Each number is 50 + 15 x the weight over its row's rms, rounded and kept within 0 to 99. Layers, rows and columns count from 0. The size before them is the row's rms in percent of the matrix's.

# layer 6 MLP up, 576x224, rms 0.0441, rows 207-226, columns 168-223
102:14 34 54 19 57 74 62 61 59 60 42 55 38 80 28 48 39 75 58 33 57 44 67 46 09 61 61 17 70 28 40 49 42 49 50 57 66 51 40 26 27 49 60 42 36 51 42 52 17 42 58 21 32 50 84 64
099:44 56 42 52 51 64 70 66 35 60 72 51 30 52 62 46 62 41 21 50 27 50 09 60 48 63 55 51 56 59 60 39 57 33 90 55 41 62 41 68 55 57 51 36 40 66 65 49 49 44 54 66 49 73 43 52
106:66 44 23 36 43 21 21 75 44 66 66 63 70 84 43 66 55 41 18 53 64 52 63 36 56 42 78 59 51 43 41 71 71 41 58 55 71 36 65 51 60 59 19 44 55 70 58 49 41 39 50 64 41 40 06 82
104:56 58 56 47 53 37 45 57 42 28 52 76 37 62 70 47 57 42 63 68 55 51 42 25 47 55 29 54 99 41 61 63 44 56 36 55 49 26 62 49 36 52 39 35 34 41 49 53 54 47 58 89 61 73 65 62
097:54 46 74 31 58 58 44 64 52 38 34 26 55 79 37 64 59 22 62 50 36 52 48 45 25 53 74 42 36 76 76 74 59 42 78 33 36 43 54 30 25 29 59 49 05 82 53 38 48 54 56 49 52 40 50 45
103:37 68 71 78 40 45 33 51 56 32 55 23 50 52 22 40 25 55 59 23 52 72 75 38 37 49 41 68 50 51 63 65 21 61 37 54 52 30 71 36 32 59 63 48 27 45 56 59 66 55 62 30 51 52 51 73
101:49 70 38 41 37 69 54 54 47 49 47 29 54 40 38 67 34 61 57 33 53 43 56 59 45 64 71 49 23 38 65 31 54 36 50 36 46 34 50 33 52 47 41 65 57 39 67 34 47 58 69 64 42 36 64 47
088:68 70 52 48 42 43 40 67 51 41 51 68 76 38 43 71 52 66 67 37 61 56 37 40 19 50 50 65 26 16 63 49 70 57 49 31 98 33 73 80 47 22 52 75 36 69 35 38 31 40 52 46 78 43 65 48
099:99 54 50 63 52 58 51 39 31 69 31 26 55 61 50 33 38 42 53 55 56 25 36 45 52 47 35 40 58 54 46 52 52 61 43 52 43 64 37 61 68 37 50 30 65 53 66 55 47 51 61 42 44 46 72 48
104:35 76 47 52 59 60 67 59 17 69 52 40 35 41 42 64 72 61 51 32 74 40 65 47 27 47 59 84 29 30 51 45 69 30 28 54 41 63 56 64 58 78 37 61 63 56 65 65 44 45 41 29 19 72 46 50
096:74 51 56 87 39 76 42 48 63 47 64 25 29 44 36 55 85 33 70 61 51 37 32 40 20 31 59 32 58 45 66 34 28 66 48 29 67 41 24 77 44 47 49 57 61 32 46 42 28 72 53 59 61 39 49 65
095:56 81 58 52 34 85 61 52 64 56 44 57 68 59 39 39 42 50 43 39 59 34 69 31 00 49 22 54 37 78 50 36 42 51 49 63 71 26 37 20 47 33 57 78 39 44 46 49 30 51 67 40 58 61 74 60
110:54 58 32 45 35 29 59 61 37 49 33 64 13 35 58 54 40 35 53 51 47 29 42 35 56 51 42 34 55 38 54 62 49 46 68 62 50 79 29 70 55 73 27 82 45 41 75 60 59 45 76 72 64 44 58 48
093:43 52 63 41 27 76 54 08 42 61 22 43 37 88 48 35 59 29 58 51 72 54 51 31 47 99 71 37 53 32 50 41 66 47 44 57 44 40 49 43 76 52 61 38 52 66 81 23 36 47 57 32 44 70 51 62
108:53 61 66 64 37 79 52 31 49 79 67 18 79 55 79 46 27 51 37 53 82 58 60 31 37 88 50 17 58 42 31 51 46 22 34 51 44 49 37 51 53 55 77 50 53 44 48 44 41 72 62 29 59 37 54 83
100:53 51 56 30 70 83 51 44 34 75 24 56 67 55 35 48 54 31 22 57 38 35 34 52 50 64 50 27 42 51 65 52 59 62 64 46 25 47 56 51 58 18 60 44 39 46 56 66 35 48 26 77 50 30 39 70
115:55 44 61 68 54 31 62 50 43 50 51 62 69 62 34 56 48 11 40 36 27 65 86 54 48 86 64 64 41 85 49 51 40 33 57 65 77 86 53 69 46 34 50 42 66 65 55 50 52 57 69 26 33 64 51 36
102:60 84 43 57 39 78 22 39 39 41 58 66 47 45 48 42 41 67 51 61 88 54 36 34 67 48 66 57 33 46 56 44 21 43 34 49 32 62 53 24 47 35 64 25 56 64 62 57 35 64 38 53 57 76 33 05
096:43 37 63 70 89 39 38 63 51 50 56 56 45 57 26 34 40 65 55 61 37 68 80 53 46 53 30 23 57 62 39 59 44 48 44 56 43 50 74 46 81 35 63 36 76 34 36 51 59 51 45 46 12 46 68 26
090:62 57 48 58 67 53 49 73 52 31 78 45 24 58 62 73 66 50 46 49 49 53 51 45 21 23 46 53 46 63 54 41 32 24 19 64 40 48 32 56 41 42 49 72 47 70 18 44 54 30 40 44 29 41 31 60
# layer 6 MLP down (transposed), 576x224, rms 0.0404, rows 207-225, columns 168-223
107:74 59 48 68 59 50 56 39 44 51 44 49 10 62 51 75 50 47 30 66 54 71 55 46 64 53 18 38 47 58 66 33 65 61 39 46 45 43 29 50 76 49 60 50 52 72 17 18 83 99 40 46 54 22 36 53
101:49 50 65 45 88 33 35 33 74 39 53 40 28 49 46 41 28 74 52 46 50 46 64 41 45 64 70 75 73 64 66 30 50 67 44 52 56 51 71 58 45 25 59 40 34 65 43 47 31 62 62 49 77 81 61 73
107:13 43 58 42 42 39 34 76 48 38 61 69 58 17 67 43 28 37 44 26 61 61 83 25 63 46 13 51 41 40 51 57 64 57 27 44 04 82 52 67 41 57 47 68 55 49 71 45 81 60 56 21 54 53 71 49
101:23 54 53 54 37 75 53 78 52 41 50 97 44 39 53 46 51 43 61 57 60 24 68 50 34 48 50 65 47 70 52 35 48 45 62 26 43 48 41 40 55 23 49 53 22 43 51 61 31 56 44 54 43 67 26 50
095:66 48 71 38 50 55 51 62 42 62 69 43 35 60 37 69 56 50 54 62 44 39 81 44 68 60 73 56 51 15 45 56 57 40 77 28 72 52 50 70 59 61 80 44 44 22 48 47 49 57 47 60 49 56 46 67
099:68 40 67 42 51 44 31 46 67 63 83 40 50 22 78 49 70 59 24 52 49 52 55 50 40 26 56 40 43 57 68 53 29 49 44 46 54 53 59 55 45 52 32 45 30 23 50 37 52 16 51 52 52 31 45 44
100:33 69 66 44 48 28 39 67 62 30 25 35 45 12 25 59 56 84 50 62 52 60 49 56 44 44 56 69 08 38 69 66 76 60 47 33 47 54 60 35 48 31 73 35 40 51 65 36 52 33 52 44 62 66 27 55
089:59 31 30 10 75 63 74 45 41 50 41 27 44 61 42 45 41 50 41 38 27 43 52 66 43 38 46 59 76 71 29 48 53 61 17 38 32 34 60 38 51 80 44 52 60 67 68 48 61 41 44 64 46 61 05 49
094:24 13 51 25 79 41 00 57 66 40 64 36 64 50 78 37 41 54 31 52 49 67 53 41 51 48 80 53 50 38 14 70 43 54 47 65 36 50 53 52 38 37 41 55 40 27 70 25 50 78 28 41 81 37 48 43
105:39 62 69 33 37 55 70 23 47 86 61 32 56 66 54 65 54 53 66 52 35 67 34 39 40 50 31 29 43 58 46 45 37 70 43 45 63 60 47 77 54 54 65 44 01 60 41 75 62 00 54 62 30 54 26 43
099:47 51 64 58 65 53 75 39 88 60 31 64 28 44 24 73 46 40 26 68 33 59 41 47 26 26 35 59 47 66 60 64 34 52 41 40 41 59 31 68 42 42 79 48 68 68 51 32 38 50 57 69 51 57 33 51
097:59 70 21 64 45 55 39 44 36 42 78 41 65 61 38 43 26 56 66 32 47 46 69 63 58 32 60 33 38 39 44 67 68 38 73 60 42 62 52 84 40 44 61 13 60 49 55 48 51 74 63 52 47 41 44 50
110:43 42 24 45 39 31 63 68 59 46 52 60 36 30 73 35 43 61 62 29 48 40 45 44 44 46 81 61 19 41 69 60 73 36 45 43 41 53 26 49 66 45 44 59 48 46 41 40 42 26 41 55 71 38 58 80
093:53 44 47 39 59 19 24 50 66 57 55 44 67 40 55 51 56 67 26 62 18 65 59 58 34 43 55 57 27 58 38 54 72 63 64 41 71 49 61 71 31 40 51 31 27 34 54 58 49 14 51 47 75 33 59 46
110:31 41 62 71 55 59 37 47 52 42 49 25 74 46 74 36 48 62 52 50 54 51 80 72 60 85 42 50 36 53 66 71 51 59 58 73 58 08 31 42 67 48 54 50 36 46 52 34 83 40 57 15 32 57 37 72
095:42 48 57 44 68 45 45 61 29 38 36 55 23 75 53 73 44 59 33 39 36 55 61 68 46 32 57 47 53 48 55 46 27 45 71 55 50 75 71 44 00 30 54 71 41 61 59 42 54 94 37 49 48 49 38 27
106:25 21 55 87 50 17 50 34 62 69 36 42 35 46 42 49 33 53 54 61 46 72 43 40 66 55 48 31 51 65 50 73 53 80 61 58 47 53 56 61 50 45 56 33 50 54 23 40 42 19 37 57 40 64 33 60
105:38 83 44 36 49 46 27 35 49 65 53 56 47 63 70 63 44 54 48 45 60 33 54 62 34 46 58 23 56 68 55 35 69 67 83 15 46 61 37 41 77 65 64 74 48 33 45 59 15 63 60 45 70 46 62 53
099:66 53 55 51 59 51 54 40 11 57 51 32 61 54 58 43 69 56 39 59 50 39 30 74 65 56 56 36 39 24 37 49 49 49 42 81 58 49 64 53 47 46 59 57 36 61 66 43 40 70 54 45 60 27 17 51
# layer 6 MLP gate, 576x224, rms 0.0448, rows 208-226, columns 168-223
098:81 63 69 49 56 54 78 64 45 28 46 58 22 24 57 31 47 55 79 50 37 24 55 57 63 44 60 70 64 58 59 41 39 32 50 67 57 47 42 69 63 33 38 50 21 37 63 63 55 52 54 47 48 67 67 30
105:34 47 42 48 53 64 70 25 53 43 61 84 39 49 54 36 49 60 45 71 33 78 33 42 77 40 45 43 68 40 42 47 49 55 35 58 20 65 47 35 44 54 73 61 74 28 61 42 36 42 56 20 56 54 46 36
101:49 42 27 32 36 36 61 45 41 09 46 28 62 62 56 35 23 75 32 52 25 34 25 47 57 80 41 63 36 51 66 66 48 34 42 49 46 57 44 36 67 43 49 45 17 62 38 32 60 43 29 54 52 83 28 23
092:52 23 55 26 30 50 45 63 23 52 60 44 70 35 00 50 57 24 58 67 45 62 46 46 28 52 53 54 37 45 64 69 46 61 53 52 51 30 71 40 45 57 43 35 52 73 23 46 44 36 63 19 63 64 65 46
106:60 37 31 49 42 28 73 79 38 57 41 59 40 43 43 44 35 48 01 62 47 44 55 64 57 24 25 64 63 21 39 37 44 24 39 63 35 36 38 57 65 35 60 56 45 57 52 41 49 35 50 69 48 54 54 63
100:67 53 52 51 36 83 54 19 45 47 53 60 63 60 69 39 67 32 47 45 42 53 45 60 45 22 61 31 79 64 42 37 42 52 65 49 45 69 46 63 99 40 46 36 68 26 33 62 55 45 68 42 34 53 47 51
087:41 47 42 70 62 63 42 64 75 27 65 72 70 73 59 43 37 66 45 52 46 67 68 41 49 51 28 07 44 71 57 60 56 38 52 57 54 35 56 38 62 59 43 21 46 67 55 55 32 47 25 44 53 58 19 78
103:54 30 60 45 64 68 41 59 24 64 36 73 29 54 79 61 33 62 44 51 58 45 34 31 41 54 51 37 37 30 42 78 49 68 29 57 22 78 78 36 38 34 36 66 85 51 47 39 58 39 27 45 62 53 29 32
098:68 24 30 60 61 82 54 49 45 56 57 74 63 49 38 52 35 45 37 51 61 47 38 40 44 49 44 69 37 77 63 31 67 72 33 59 48 48 44 31 50 60 51 60 52 62 43 63 57 42 59 58 61 52 44 39
094:40 38 70 33 70 43 50 59 44 45 85 17 48 63 74 43 33 54 37 42 55 33 46 49 62 42 75 32 72 69 85 40 37 38 69 29 54 94 66 66 52 59 42 59 49 54 70 34 79 41 40 51 39 30 60 36
095:54 79 79 70 32 56 46 78 59 65 93 43 50 22 34 55 41 66 87 37 44 86 57 48 56 58 49 39 67 52 29 41 53 71 53 41 46 35 55 73 44 26 20 59 18 65 62 46 40 58 40 50 52 40 55 39
097:48 31 45 62 73 56 72 42 35 75 85 42 63 40 54 40 48 41 36 40 46 60 40 49 46 50 54 27 68 63 57 30 63 59 42 60 46 52 67 59 61 56 57 53 49 32 50 51 49 33 69 28 32 66 46 60
091:28 54 72 59 45 28 55 64 76 24 74 40 69 45 54 40 41 51 44 39 26 45 37 48 49 31 26 57 13 79 60 60 25 50 58 58 56 58 61 63 46 41 38 34 44 41 84 68 46 64 54 52 44 44 42 59
117:31 26 29 47 56 41 63 68 46 64 86 39 54 57 58 47 35 56 36 56 40 50 56 51 61 66 63 63 39 48 62 45 48 47 37 48 56 53 33 41 48 49 52 21 76 84 34 46 70 28 41 53 43 57 52 48
104:52 73 40 37 52 74 57 54 66 42 20 35 54 73 43 39 31 32 46 48 47 71 36 51 36 41 22 58 54 45 38 56 55 51 58 54 70 23 41 20 79 49 41 56 41 52 31 42 28 44 35 64 55 58 49 37
120:55 53 36 60 01 19 83 57 40 53 43 51 42 57 36 50 61 59 63 66 38 52 42 46 40 43 64 55 37 51 59 52 50 32 46 49 33 26 41 50 28 44 68 74 63 38 72 46 74 23 52 46 40 57 62 56
108:49 27 39 63 32 50 57 48 61 59 58 64 62 56 67 25 48 22 58 34 52 59 38 47 84 46 49 19 44 59 52 27 31 61 57 48 42 31 64 23 46 58 63 65 59 73 46 49 57 40 80 63 57 23 50 49
096:30 39 46 71 69 46 65 47 43 44 56 40 61 43 44 29 57 43 52 08 31 71 35 67 50 36 64 66 50 53 70 74 32 16 25 40 67 58 69 37 47 80 52 36 58 48 31 48 53 37 40 35 76 46 44 45
088:42 41 58 47 66 70 45 41 83 44 52 31 29 33 51 48 41 54 56 42 50 76 54 65 48 46 60 28 58 36 88 81 72 42 59 54 55 59 60 00 51 49 25 54 58 56 64 59 40 39 67 65 60 39 41 28